Weights of a small transformer language model.
Size: width 160, MLP 640 SwiGLU, vocabulary 2048, 9.26M parameters.
Architecture: RMSNorm before each block, untied embeddings.
Each number is 50 + 15 x the weight over its row's rms, rounded and kept within 0 to 99. Layers, rows and columns count from 0. The size before them is the row's rms in percent of the matrix's.

# k: layer 10 attention key, 160x160, rms 0.0805, rows 72-93, columns 0-159
# q: layer 10 attention query, 160x160, rms 0.0773, rows 73-93, columns 0-159
k72 099:49 76 80 29 53 37 55 55 69 42 69 39 52 45 43 45 50 56 38 43 25 55 38 59 52 49 76 48 48 40 62 46 32 30 62 42 74 49 56 27 28 38 32 62 55 68 53 42 45 26 57 21 44 56 48 18 50 53 65 30 43 43 78 38 50 63 75 62 51 34 71 43 47 26 51 44 38 79 49 56 66 67 24 34 53 63 54 69 74 43 89 74 54 47 53 63 30 55 41 43 45 35 37 35 58 63 28 49 62 73 60 56 22 59 38 50 63 57 58 37 35 26 56 83 52 67 41 49 66 43 27 79 43 41 64 59 50 56 44 42 39 48 63 38 67 43 83 33 54 41 57 43 85 22 32 24 57 46 49 72
q73 091:56 43 53 57 49 50 55 61 53 57 50 74 35 43 31 33 43 32 58 53 26 35 53 51 35 43 38 42 52 48 40 62 73 57 44 49 71 63 61 47 48 34 92 53 74 49 36 37 62 36 76 44 39 45 61 58 56 79 61 65 32 73 53 30 45 67 77 27 67 34 54 54 59 41 61 47 55 68 70 68 29 70 19 45 36 42 26 21 65 55 63 82 51 63 39 34 22 47 46 52 44 49 68 36 28 72 77 41 47 54 46 69 34 76 63 41 28 51 46 51 24 37 22 48 42 43 16 49 34 69 32 70 53 45 82 37 51 64 60 54 37 48 25 55 55 43 58 38 51 58 54 36 71 44 43 43 45 28 89 54
k73 084:64 53 51 27 61 35 39 47 45 52 36 32 26 57 56 70 42 45 46 58 49 29 50 53 54 67 43 57 35 45 46 36 62 63 36 62 59 91 73 46 63 24 32 61 57 56 61 52 56 41 66 54 65 56 54 44 46 62 56 34 22 24 77 29 51 25 73 35 31 29 70 46 06 60 52 32 41 67 45 38 17 41 62 56 67 46 44 29 66 87 44 63 47 31 67 39 46 33 74 56 80 54 76 75 30 29 57 20 56 62 19 37 66 43 57 56 64 60 44 45 47 47 57 60 63 53 48 40 24 55 12 66 32 57 57 33 36 46 63 47 58 40 42 26 47 39 42 49 36 58 57 39 37 55 57 58 56 46 66 39
q74 107:64 49 48 81 68 30 54 33 47 48 74 67 42 35 49 42 58 57 53 49 54 53 33 37 39 17 59 48 65 50 48 45 85 55 58 43 43 37 46 47 51 61 72 69 71 37 37 36 61 35 72 49 31 32 72 35 68 45 13 56 50 43 44 33 35 60 61 19 31 47 65 52 36 92 48 67 47 48 36 62 56 73 44 31 68 37 56 56 76 54 57 69 56 32 53 33 27 58 31 47 39 57 72 39 45 53 68 84 79 61 47 55 37 75 49 49 57 53 55 58 41 38 44 62 48 53 24 63 61 09 29 50 35 27 41 45 54 48 32 70 32 61 20 54 65 52 91 41 43 46 47 33 50 48 55 61 53 40 68 42
k74 095:49 55 56 54 72 55 44 43 35 44 53 68 40 65 70 34 52 52 47 52 57 30 49 46 35 59 56 45 70 34 72 34 45 42 54 27 67 60 53 35 37 14 37 71 60 71 42 22 66 48 74 46 13 33 47 30 54 40 24 27 19 37 21 60 37 64 64 62 46 44 56 32 47 83 53 71 40 55 33 31 42 47 69 35 64 43 53 23 46 57 71 74 40 28 56 61 38 41 54 42 49 37 51 46 40 55 69 43 47 19 52 64 59 87 53 28 68 32 56 27 44 32 67 50 29 47 73 53 60 38 55 78 46 30 23 61 55 78 44 54 46 46 57 46 64 27 62 37 47 61 50 53 58 11 62 45 41 41 61 49
q75 083:39 59 52 48 40 47 38 47 30 61 42 59 56 59 46 45 15 30 67 41 67 56 45 35 65 29 63 53 58 56 67 70 82 61 36 64 41 43 47 40 69 30 56 74 44 68 59 28 64 28 49 70 50 55 71 38 42 58 69 48 62 79 37 70 63 34 45 40 38 58 48 53 40 57 57 66 48 19 67 41 42 33 40 47 40 42 43 59 62 40 44 66 47 72 56 43 73 35 67 49 46 64 70 66 44 36 48 73 61 67 50 55 69 48 43 45 26 00 65 50 38 42 29 28 19 40 43 71 83 32 38 49 50 81 48 42 42 12 67 39 46 69 48 52 18 44 67 47 63 63 42 44 70 45 57 64 56 27 55 68
k75 112:48 42 64 60 54 36 53 50 37 46 46 46 52 40 78 80 45 18 59 60 66 47 55 49 43 27 52 46 65 37 81 60 54 18 51 67 19 55 73 36 34 71 32 39 54 51 52 56 37 64 57 68 61 56 35 66 51 55 65 58 42 40 41 26 45 37 37 34 30 77 66 62 30 59 34 34 54 23 62 21 31 30 86 44 41 60 46 68 39 53 62 58 54 35 51 54 79 43 27 65 18 39 59 62 61 49 40 53 63 45 36 52 74 38 51 50 78 36 54 65 74 69 43 61 48 70 27 61 63 27 50 40 54 55 23 30 43 27 75 30 53 71 41 40 33 29 33 41 51 55 53 21 62 61 62 49 51 58 55 70
q76 101:39 41 52 30 55 69 59 60 62 52 17 43 72 50 41 67 26 49 56 95 54 51 74 62 72 55 56 52 63 42 72 40 61 26 76 59 53 65 47 72 45 54 23 46 47 54 41 56 65 71 60 35 60 32 55 46 49 46 57 29 79 54 49 72 52 48 44 25 62 43 30 50 65 65 47 53 45 41 85 43 59 74 62 41 54 58 58 51 76 41 47 42 34 34 50 71 64 57 46 75 49 75 53 46 51 43 52 45 71 45 56 68 24 32 43 69 42 36 49 29 73 27 57 55 59 70 38 62 69 69 45 42 42 59 32 71 41 74 36 38 50 61 82 37 40 23 50 48 51 52 29 28 65 48 64 58 22 66 40 93
k76 100:61 32 44 43 46 76 45 52 51 75 49 66 84 26 71 67 58 41 53 52 42 47 83 51 52 49 76 58 66 59 26 45 34 02 50 56 28 56 58 53 52 53 47 38 40 68 39 76 43 66 44 41 48 46 18 79 68 40 59 40 55 55 63 52 68 52 70 91 35 62 39 68 35 62 53 47 62 26 55 21 19 35 80 53 38 73 50 72 48 39 24 47 27 44 45 69 37 27 30 84 28 54 59 51 37 66 37 40 51 71 45 40 64 42 49 46 49 62 43 69 52 60 60 59 42 51 37 58 57 27 71 50 56 73 46 33 42 42 63 57 54 69 53 44 52 61 26 41 32 36 41 45 49 68 47 43 36 52 61 58
q77 100:41 90 52 68 53 71 25 59 24 64 41 48 38 26 39 52 48 43 54 61 52 44 22 42 29 54 75 42 44 24 51 84 51 44 39 82 51 41 56 89 47 45 56 36 48 65 38 66 48 38 29 54 49 58 39 55 47 42 58 75 60 52 29 64 45 62 37 76 68 68 39 63 43 49 60 39 54 35 33 69 50 46 27 55 32 54 43 42 55 49 36 54 33 20 68 68 66 57 47 73 89 28 26 52 55 78 52 64 44 50 67 48 54 41 51 27 48 66 57 26 44 43 55 56 52 36 59 40 54 42 70 59 55 55 42 52 52 72 31 00 50 44 68 61 63 47 34 40 47 32 75 44 57 58 50 37 46 64 19 65
k77 106:40 48 67 55 44 54 64 41 28 70 66 45 43 60 43 76 73 39 52 31 45 75 28 35 29 43 57 39 39 35 37 42 24 54 42 57 69 41 53 56 55 70 55 58 38 46 71 57 57 37 44 52 65 71 38 60 64 59 33 32 68 58 88 45 59 68 34 34 73 59 33 40 38 41 37 60 58 54 33 62 53 45 56 46 41 40 63 50 20 55 62 48 55 49 60 40 27 49 08 88 49 26 56 47 67 27 43 38 50 59 63 52 35 46 66 77 28 46 47 81 38 30 44 47 33 43 32 45 39 57 66 43 56 56 28 60 63 47 26 22 43 73 44 26 38 53 55 38 35 15 82 35 42 60 58 41 34 81 28 55
q78 098:56 50 50 38 56 40 49 65 54 68 72 47 46 55 61 25 50 49 48 41 75 63 09 39 51 27 61 43 64 72 47 43 43 83 42 58 49 32 43 49 30 72 49 48 83 34 70 46 65 25 60 40 31 17 55 37 82 76 44 31 76 50 49 24 35 49 54 75 54 53 44 39 47 65 62 56 62 43 50 43 76 66 23 49 37 39 81 41 42 61 82 38 45 50 53 57 39 35 50 45 44 55 23 31 32 53 38 42 76 28 26 28 49 82 71 64 50 53 71 38 77 37 49 43 31 59 55 28 60 48 27 60 69 58 37 39 52 55 51 59 62 52 45 28 32 59 54 73 38 37 40 37 55 72 46 62 54 40 48 39
k78 090:64 91 36 50 39 53 63 55 47 58 73 19 48 44 66 59 73 47 39 31 39 32 52 61 75 71 36 60 44 65 33 45 40 67 44 41 33 49 73 56 60 61 47 75 37 48 64 42 32 71 33 66 37 74 72 37 40 16 54 70 30 33 64 49 43 41 58 75 44 50 36 47 74 48 43 48 35 50 37 48 40 54 48 56 22 27 56 42 71 24 73 58 29 46 83 63 44 41 75 71 85 24 54 43 24 39 52 53 40 47 37 41 72 45 39 54 47 69 46 68 55 38 45 46 40 79 59 53 24 61 80 29 43 50 41 52 58 31 47 78 49 53 61 43 29 41 43 31 60 62 70 38 48 59 51 65 32 47 40 42
q79 093:41 68 53 29 54 73 53 61 75 96 29 53 50 58 40 52 43 60 66 56 39 56 48 50 51 55 72 52 27 35 42 98 55 62 61 68 58 37 62 79 36 60 48 57 68 48 32 59 66 51 26 65 61 76 19 67 38 41 81 54 50 46 41 51 51 61 30 63 51 55 28 45 75 49 44 42 48 39 45 50 44 50 37 70 25 59 60 70 74 41 20 23 57 26 58 88 58 39 67 41 49 48 38 50 33 55 49 58 33 60 51 42 46 56 38 71 54 61 71 32 75 63 35 57 45 38 57 48 42 56 54 44 58 85 33 68 55 46 41 39 63 55 81 37 29 60 59 54 22 54 45 76 40 53 57 55 36 53 37 73
k79 101:57 52 47 46 52 60 62 77 49 49 71 71 39 22 24 52 40 36 69 64 59 56 71 38 62 62 52 52 47 40 58 58 58 40 33 86 57 39 93 88 42 50 48 26 41 33 49 67 40 50 40 39 40 67 44 66 38 39 73 49 67 50 18 44 19 40 11 51 52 49 65 60 41 49 39 42 57 42 58 13 18 51 54 62 59 55 41 34 58 45 36 45 85 30 52 46 50 49 52 57 51 49 49 63 42 49 70 61 47 43 53 40 46 26 59 52 37 27 55 37 54 89 44 64 35 62 44 68 30 62 48 49 52 73 52 45 41 30 63 35 48 50 16 56 22 37 24 43 34 51 64 82 30 62 39 44 46 55 60 67
q80 088:28 33 56 65 58 34 71 54 47 26 55 42 45 49 35 78 58 50 20 43 82 80 23 37 47 37 54 37 69 41 38 43 39 41 79 34 48 29 40 39 51 55 56 64 72 48 37 42 68 33 48 35 11 62 67 74 75 41 32 39 79 43 31 44 50 62 59 36 32 42 68 36 42 48 46 33 46 58 56 65 49 67 42 30 71 26 51 60 50 60 45 55 57 76 49 40 34 74 40 29 53 73 69 58 42 29 70 59 45 55 76 33 67 53 57 50 61 83 39 27 74 43 49 76 70 38 71 52 54 51 42 56 44 50 25 46 49 63 32 75 52 23 32 44 36 64 32 60 49 60 50 62 31 28 52 56 40 44 65 50
k80 114:56 61 38 49 68 23 63 53 48 35 51 58 71 48 56 33 47 54 61 70 58 57 38 45 52 64 41 59 52 62 22 46 35 83 74 39 63 32 57 41 68 43 34 81 44 34 55 59 66 38 59 45 36 39 49 53 45 59 31 24 79 53 43 40 40 68 65 50 40 21 60 32 19 45 65 72 44 41 70 83 61 75 54 68 61 46 45 55 42 22 44 63 33 68 51 21 29 51 40 61 46 55 37 50 52 23 61 78 45 58 48 63 53 62 38 37 49 63 48 81 32 44 48 49 31 61 34 29 49 60 00 48 61 46 69 61 32 34 69 57 39 18 39 47 46 46 61 48 41 42 54 71 61 31 23 33 52 27 46 63
q81 108:64 77 64 69 77 51 55 66 30 62 56 59 36 76 46 64 29 43 56 50 47 74 44 61 45 33 53 65 39 35 62 37 62 56 42 52 44 63 46 60 19 63 49 53 28 51 30 42 65 62 64 70 34 37 06 79 37 58 39 65 51 57 67 59 57 44 35 45 43 09 59 35 60 41 57 64 40 38 51 65 57 73 56 35 51 44 38 45 48 51 58 39 57 59 48 45 38 77 49 32 43 42 48 59 27 09 69 77 39 56 35 55 10 81 53 55 75 71 38 61 64 51 63 43 47 54 25 39 52 41 49 53 28 63 38 57 54 35 75 47 38 47 38 78 66 67 60 50 75 53 60 48 55 62 43 60 78 74 67 30
k81 100:51 60 34 51 68 66 25 57 33 73 20 81 68 54 54 32 47 37 40 43 44 34 33 45 58 45 64 45 37 41 73 50 65 70 83 50 59 59 55 32 51 31 30 52 64 47 17 23 38 56 81 33 30 46 48 65 53 42 65 74 62 44 46 58 61 53 32 41 51 72 46 34 35 54 63 54 47 57 67 57 74 66 39 52 67 40 58 46 43 61 81 61 35 68 30 52 46 72 59 57 58 47 31 29 59 31 28 60 33 62 33 60 34 17 19 40 59 51 45 78 53 56 53 46 55 61 33 42 53 42 43 48 40 63 75 66 18 69 51 75 53 28 33 51 70 42 79 54 39 40 39 59 57 41 13 48 62 47 35 59
q82 108:42 51 72 71 52 35 36 77 46 38 76 34 33 41 85 44 56 45 46 39 36 53 32 51 43 50 35 47 49 21 48 46 51 41 46 28 51 72 66 60 47 49 55 41 29 77 40 72 44 38 57 48 44 32 38 48 51 58 41 39 67 44 67 08 43 54 47 51 39 27 95 49 72 51 53 46 23 47 46 50 38 41 34 55 49 59 29 37 48 57 56 56 61 48 55 86 64 60 18 61 79 60 52 74 33 56 54 57 40 38 37 53 55 45 45 27 65 51 59 34 65 52 57 25 37 37 43 36 49 40 80 60 24 35 54 02 57 35 71 37 38 37 46 24 67 34 17 30 54 53 62 31 52 47 40 51 58 53 70 42
k82 116:53 48 60 65 42 35 37 50 74 55 50 44 59 46 92 52 65 40 35 63 42 55 52 50 48 21 56 39 66 61 45 48 38 42 53 45 51 51 16 27 46 57 34 53 52 46 46 43 96 29 76 32 45 35 57 32 62 46 37 55 61 20 56 31 50 30 43 30 20 53 55 36 50 82 26 77 46 56 34 48 63 44 44 47 63 52 58 41 19 56 41 50 45 56 50 43 61 40 26 42 52 59 41 45 67 19 37 21 63 58 79 59 27 80 42 53 56 66 69 55 23 40 33 45 52 42 58 53 66 36 45 52 41 35 53 81 53 70 55 83 43 68 60 55 59 58 72 30 35 54 48 54 32 03 49 49 57 54 60 61
q83 100:66 29 59 45 26 35 56 45 80 56 43 92 46 38 63 49 49 33 40 44 36 67 17 51 52 44 60 53 64 50 37 69 28 75 54 43 62 86 50 60 34 61 69 50 78 35 44 16 72 17 82 37 46 32 58 39 50 43 39 51 68 35 68 22 66 48 57 31 21 56 38 64 47 60 60 53 36 58 48 69 42 68 45 50 44 27 77 48 61 54 69 41 36 38 59 50 33 42 50 08 50 43 29 41 54 73 52 53 51 35 62 52 58 64 57 70 59 62 41 64 35 59 34 61 87 53 55 62 16 39 42 47 45 41 65 72 58 47 45 77 53 46 42 38 41 51 69 60 33 55 52 63 53 62 32 63 49 42 47 47
k83 110:30 56 27 83 44 43 23 26 60 59 78 40 36 13 34 37 53 46 59 52 63 42 52 62 48 59 45 50 53 41 75 53 00 57 44 49 46 43 58 45 60 34 39 39 40 54 42 58 54 51 57 45 53 69 58 56 56 43 51 49 59 61 59 30 50 27 69 66 57 66 49 53 60 74 24 31 53 30 42 56 52 64 69 53 27 35 45 39 73 53 43 42 52 53 35 70 65 30 48 37 58 32 53 66 82 19 44 82 23 60 24 38 69 61 39 45 60 35 56 66 52 62 48 63 63 76 43 49 44 41 18 49 50 31 42 34 56 22 51 71 34 38 77 24 66 30 54 74 59 58 63 56 40 51 43 53 50 46 62 79
q84 103:63 44 41 20 44 49 66 73 86 62 38 57 31 49 44 40 58 51 40 63 23 48 27 47 66 57 66 42 70 50 45 73 17 54 55 71 53 84 27 52 57 51 43 51 53 22 42 45 63 49 31 58 50 68 61 28 25 62 51 32 47 27 68 57 27 59 75 46 42 61 49 48 54 59 59 62 54 64 37 39 91 74 55 42 51 55 43 87 47 66 61 45 36 42 56 25 45 45 49 27 22 35 38 79 58 74 39 18 40 34 54 40 51 67 76 51 32 51 48 57 47 59 59 61 66 45 64 48 31 16 41 59 32 85 49 47 61 46 78 55 42 39 44 51 31 49 53 81 53 51 57 61 34 37 65 42 61 43 50 49
k84 127:37 32 55 52 50 42 42 43 52 17 52 48 30 64 57 44 47 70 50 44 62 67 33 46 58 34 72 38 54 40 51 41 76 54 65 61 61 50 13 50 51 59 52 80 66 55 65 54 65 54 66 50 60 28 44 57 79 86 46 31 69 39 69 43 63 46 48 36 41 55 40 54 65 42 48 69 52 40 35 67 94 84 48 37 77 57 38 44 44 68 35 22 32 49 58 31 20 49 43 41 33 56 57 34 58 39 61 61 42 52 56 44 31 75 59 58 70 57 40 42 13 39 63 22 53 20 45 36 52 66 37 30 28 48 52 78 38 69 32 35 56 67 57 42 49 70 69 74 41 61 44 43 47 31 40 40 60 45 47 77
q85 100:49 46 10 55 50 35 44 50 45 60 68 39 40 40 52 76 41 41 55 36 40 63 61 32 45 11 72 51 57 56 39 22 55 59 41 81 08 22 29 32 27 67 50 54 29 28 37 64 53 32 43 67 53 46 65 50 48 63 42 52 54 72 50 37 59 56 49 54 57 59 41 70 53 51 45 38 56 35 44 56 61 26 43 57 49 48 74 44 70 65 61 45 32 51 65 34 83 44 85 68 30 71 32 49 80 59 54 49 39 77 49 52 52 45 65 27 43 57 73 51 45 41 54 35 20 35 29 58 42 64 73 46 48 66 54 47 65 28 39 75 70 63 61 43 51 63 47 50 29 48 31 37 27 52 57 34 44 35 13 58
k85 098:53 35 31 53 39 26 38 60 77 49 47 74 67 46 48 38 60 39 58 64 34 67 37 59 64 07 70 44 41 33 41 46 53 49 48 68 00 55 34 79 46 47 37 62 47 36 56 57 78 59 69 89 54 51 27 38 54 49 48 52 55 32 61 49 60 53 23 54 32 55 49 53 50 71 47 50 45 56 41 07 71 32 25 35 58 40 56 52 68 71 46 48 47 43 36 46 45 57 60 57 40 44 49 41 52 52 39 42 60 42 47 86 34 18 73 54 70 49 77 64 68 59 49 31 47 33 57 56 48 45 73 83 53 57 64 39 67 69 60 41 47 57 23 39 59 75 54 33 37 62 39 67 43 32 64 28 40 44 45 43
q86 104:64 55 57 41 45 41 38 46 48 46 39 44 50 67 80 53 80 26 56 69 44 64 52 51 41 53 48 37 73 37 62 65 36 58 30 51 52 36 48 47 34 62 52 33 48 09 30 45 49 76 44 45 54 49 59 55 52 51 29 94 45 51 67 37 66 41 41 46 44 45 46 39 50 47 56 96 37 50 37 76 55 69 67 68 66 52 38 52 20 48 54 55 54 77 30 54 59 48 58 46 60 16 27 47 65 44 70 51 37 73 37 73 30 71 55 43 58 37 40 44 23 62 73 55 45 75 42 48 60 81 46 71 33 68 54 93 56 54 36 45 33 59 48 70 25 54 27 42 48 48 64 67 36 29 23 52 46 68 64 46
k86 124:27 53 48 53 54 52 26 51 46 61 42 48 52 42 54 33 68 43 22 71 43 44 48 58 77 68 81 13 57 52 38 38 65 47 61 53 73 35 46 61 29 85 57 68 60 50 63 29 67 56 24 64 68 70 47 31 58 51 47 46 56 46 37 48 46 67 36 61 52 26 39 30 50 44 32 44 12 60 84 85 42 67 65 60 56 64 45 60 53 31 40 53 37 70 57 50 52 35 44 37 63 57 31 57 20 60 58 45 40 58 62 33 61 77 65 55 71 60 68 29 22 68 64 62 49 55 56 24 76 41 64 53 27 36 51 39 35 67 48 70 71 60 60 81 57 54 42 56 56 61 58 40 42 68 14 60 46 50 63 45
q87 112:40 57 52 55 71 42 33 42 58 60 33 57 69 52 47 28 39 79 63 50 41 50 66 52 25 44 73 49 71 63 58 55 59 45 33 63 78 56 42 54 82 66 48 40 41 32 48 20 33 39 60 32 34 39 44 44 56 45 52 49 69 39 19 47 39 40 38 58 50 54 57 55 47 44 52 69 49 54 65 38 95 42 25 43 44 39 68 63 47 52 35 41 56 56 30 78 42 53 19 34 34 36 70 46 22 41 25 44 74 46 31 74 57 54 55 19 39 31 53 53 50 37 63 71 63 61 57 50 93 59 67 49 80 77 40 74 44 39 49 72 58 33 43 45 47 46 77 56 34 47 26 61 57 73 73 63 59 68 53 40
k87 111:62 54 54 58 53 43 20 61 40 45 74 46 40 33 34 27 45 51 29 50 56 64 79 47 85 40 70 39 47 60 49 51 39 58 12 40 65 64 42 31 65 71 53 56 29 60 38 44 50 47 37 46 33 56 28 43 49 51 60 53 64 69 39 61 69 57 57 66 63 60 43 37 60 56 27 70 38 49 39 56 60 48 41 65 55 46 57 41 28 82 53 52 33 55 58 24 45 74 44 32 38 47 09 43 41 54 40 35 72 61 95 67 46 47 62 82 51 51 80 53 43 47 69 73 47 30 56 73 34 60 72 50 60 86 62 46 42 23 59 31 79 49 56 60 48 48 38 28 37 38 63 41 54 61 73 46 75 42 32 59
q88 107:62 75 45 44 49 59 51 33 44 62 41 27 35 37 35 83 59 43 43 60 35 63 42 39 51 43 29 60 47 41 37 67 29 28 69 65 45 50 25 44 67 19 69 44 51 56 46 40 31 30 19 43 48 67 33 53 62 64 74 61 59 58 43 57 49 34 73 12 41 26 68 65 60 31 58 50 56 59 61 29 35 53 76 67 33 45 54 53 72 63 44 42 41 55 45 68 39 48 36 79 44 63 50 81 49 51 38 52 53 50 56 47 45 39 17 54 56 64 47 46 42 47 37 39 52 50 64 31 76 42 49 25 61 70 41 42 74 36 44 42 47 53 68 21 69 54 13 72 48 55 47 16 47 58 75 84 22 45 53 64
k88 109:51 41 52 64 62 40 61 31 43 28 43 72 36 77 62 51 60 26 37 70 62 51 42 54 62 31 22 57 67 55 45 70 34 66 51 58 40 49 66 48 06 50 80 62 38 60 37 38 47 39 58 56 51 43 67 49 36 68 66 44 59 60 61 60 56 25 24 53 48 22 80 95 54 57 51 56 21 63 49 56 63 31 68 61 35 45 62 47 52 71 89 60 54 51 57 69 63 65 59 51 49 46 54 62 40 51 37 72 44 36 29 70 30 18 47 49 47 55 50 49 35 46 53 29 51 81 63 46 34 73 49 59 60 44 74 22 25 22 52 63 70 39 63 46 54 33 19 27 50 38 42 48 51 43 40 55 62 38 57 51
q89 106:46 61 32 28 45 62 63 63 39 50 58 59 48 72 58 06 47 48 30 52 53 39 53 53 51 75 43 56 48 37 77 59 25 58 36 59 73 51 60 18 92 54 43 52 50 44 59 48 37 58 55 47 62 59 43 44 39 63 73 41 71 75 45 67 19 45 30 89 64 16 27 34 34 53 29 62 57 37 28 55 55 51 66 55 65 45 43 25 33 43 34 64 42 45 55 21 64 61 34 69 23 58 49 31 38 40 38 56 35 57 33 64 64 66 45 34 48 44 32 59 58 61 75 40 65 59 51 45 60 62 39 49 50 42 35 71 72 43 48 28 47 77 23 29 34 60 45 29 47 49 49 29 51 32 70 63 42 63 38 38
k89 108:72 23 28 44 45 46 78 65 51 60 78 59 53 58 51 27 65 30 31 32 64 41 72 60 64 86 76 42 47 65 65 58 47 52 68 55 53 55 40 32 51 33 61 53 44 60 45 50 33 50 63 49 58 62 43 40 32 39 95 52 52 72 24 61 62 56 61 44 67 47 40 48 30 55 28 65 36 61 58 53 68 50 57 58 32 57 45 49 74 44 37 55 69 54 36 40 55 49 70 46 33 43 18 42 56 21 86 42 48 69 45 58 43 51 97 51 57 45 54 37 57 37 28 19 40 77 38 70 35 49 76 61 51 60 50 27 43 57 49 35 49 59 45 42 53 46 56 67 37 54 58 33 48 53 32 77 58 71 16 36
q90 109:58 56 57 64 32 75 38 35 35 44 35 81 71 18 45 63 51 50 50 56 60 59 59 70 74 48 56 26 36 46 48 66 62 52 50 43 77 70 50 40 40 50 42 63 63 42 46 39 57 65 66 27 79 53 50 56 46 50 30 52 76 67 41 54 52 48 53 64 70 49 64 57 68 59 45 40 37 36 78 39 43 42 21 36 52 35 37 69 43 29 54 37 03 26 57 44 72 43 71 23 44 72 54 47 30 91 64 29 45 51 60 33 47 31 30 56 54 28 71 22 71 56 43 43 45 56 32 72 38 46 55 38 32 53 81 55 47 51 32 32 76 53 61 68 34 51 66 42 54 74 46 60 39 63 39 50 51 51 54 76
k90 105:60 46 47 43 35 55 64 57 52 55 25 78 63 64 73 48 42 83 85 58 57 41 38 68 49 50 69 57 48 43 50 70 60 39 49 45 47 62 53 38 46 31 56 62 37 34 41 67 87 70 14 42 62 33 33 58 60 58 34 28 85 41 55 61 41 52 27 40 14 47 39 78 30 45 36 42 56 47 62 47 53 79 87 59 45 57 44 54 27 61 46 37 24 59 64 45 52 56 39 46 28 61 51 63 40 60 61 66 51 37 79 41 65 40 33 43 25 48 20 66 88 41 58 50 42 48 65 64 38 47 50 62 57 36 22 60 71 33 35 40 40 40 55 67 48 69 65 58 57 39 34 48 59 79 34 41 57 57 54 58
q91 110:77 54 42 50 51 46 55 68 53 87 50 28 35 51 22 48 39 32 36 41 57 58 64 42 68 37 67 54 33 32 34 49 92 52 42 45 70 55 63 37 35 59 58 47 50 38 51 38 36 33 40 36 62 84 78 70 60 65 53 52 53 66 75 58 51 68 72 35 75 42 42 64 37 36 28 60 39 40 41 50 46 37 28 53 39 52 39 47 66 32 51 58 31 60 55 47 22 41 55 38 56 46 57 42 67 50 56 45 65 26 35 89 58 71 49 63 27 54 43 24 33 21 26 57 31 47 50 58 49 65 41 43 57 67 50 28 66 61 83 65 41 75 39 52 60 58 78 40 60 77 45 44 58 37 77 54 48 56 69 25
k91 116:34 38 50 44 52 59 35 69 61 44 52 36 35 27 21 53 28 34 29 56 53 20 62 72 63 45 65 38 37 61 32 51 84 66 55 73 52 60 43 36 51 58 55 57 73 57 63 36 50 30 26 21 44 72 65 43 34 64 48 59 54 56 49 66 09 46 58 30 66 47 57 65 42 54 47 68 48 70 55 56 63 74 36 59 49 41 53 34 80 59 36 33 46 57 47 39 43 36 61 49 39 42 73 47 59 65 50 49 72 52 28 65 38 52 56 56 39 42 55 48 39 56 62 52 70 38 20 58 44 81 25 52 37 54 55 54 41 52 86 64 38 36 29 65 59 86 69 09 60 50 43 32 29 69 67 58 53 44 63 81
q92 110:57 38 43 45 60 42 29 23 99 20 38 48 71 43 59 51 43 53 55 41 44 49 53 49 62 70 56 53 63 67 63 43 41 39 43 50 35 46 13 44 66 53 60 64 44 33 74 56 62 46 62 39 57 44 35 60 83 43 49 38 42 42 42 23 63 61 34 46 31 66 70 46 90 32 61 53 48 49 78 33 63 48 61 48 45 45 52 58 25 47 21 39 53 65 45 75 43 29 36 43 22 65 44 63 66 37 49 66 66 43 37 58 46 44 47 60 31 60 48 72 34 74 51 57 76 77 62 61 31 64 82 50 49 67 25 31 48 73 55 62 57 84 35 28 52 43 44 43 44 53 14 41 30 51 36 59 52 46 57 54
k92 116:86 63 65 71 51 35 33 25 43 44 66 35 19 25 63 36 47 55 51 47 35 32 72 49 49 56 45 58 56 44 61 33 58 56 14 43 45 54 40 06 59 50 47 46 46 18 45 60 63 51 67 37 39 06 49 39 64 52 43 39 65 48 61 35 51 60 72 40 48 28 52 54 30 55 34 57 48 80 70 39 47 25 62 53 49 60 41 39 34 33 64 34 67 24 50 42 25 56 43 38 47 52 49 58 49 46 38 49 26 20 21 43 45 57 37 40 71 72 51 77 51 58 60 58 47 46 57 62 39 40 62 35 57 43 46 26 61 75 40 50 54 61 64 42 20 69 47 34 70 48 38 62 38 22 68 45 72 24 68 37
q93 108:46 72 51 79 47 47 26 40 71 55 41 67 37 69 30 49 70 60 49 59 68 56 28 38 44 42 59 67 56 30 64 63 84 65 61 62 28 58 22 89 72 52 44 65 60 59 39 58 88 54 53 37 49 40 43 35 70 59 21 25 41 35 63 47 70 53 43 22 42 50 58 23 50 49 62 67 77 68 38 43 74 66 69 45 69 51 46 61 65 75 59 73 48 50 60 50 52 48 30 40 48 61 53 19 39 28 46 48 56 58 70 46 62 58 70 34 76 45 51 56 35 32 39 64 73 25 66 57 70 56 61 50 62 49 41 63 60 62 49 47 78 78 50 48 39 53 50 70 74 52 34 55 37 47 68 35 56 43 66 70
k93 107:65 63 63 53 49 83 49 58 46 76 35 45 47 57 32 65 33 62 37 58 56 32 38 33 46 54 22 88 55 56 58 63 51 52 51 65 68 52 65 54 59 62 35 27 54 43 62 73 63 34 48 30 49 35 40 44 62 60 54 37 34 84 38 33 58 50 57 51 75 46 16 58 33 53 60 81 40 46 55 77 55 46 64 84 51 55 28 48 37 21 39 34 54 34 50 41 58 46 32 66 59 49 52 43 41 86 37 37 42 57 60 27 49 34 66 42 45 76 50 80 40 41 70 38 66 56 48 32 74 61 64 16 61 63 66 59 56 37 51 70 58 50 51 48 33 77 28 69 61 44 47 47 42 67 38 47 52 76 78 77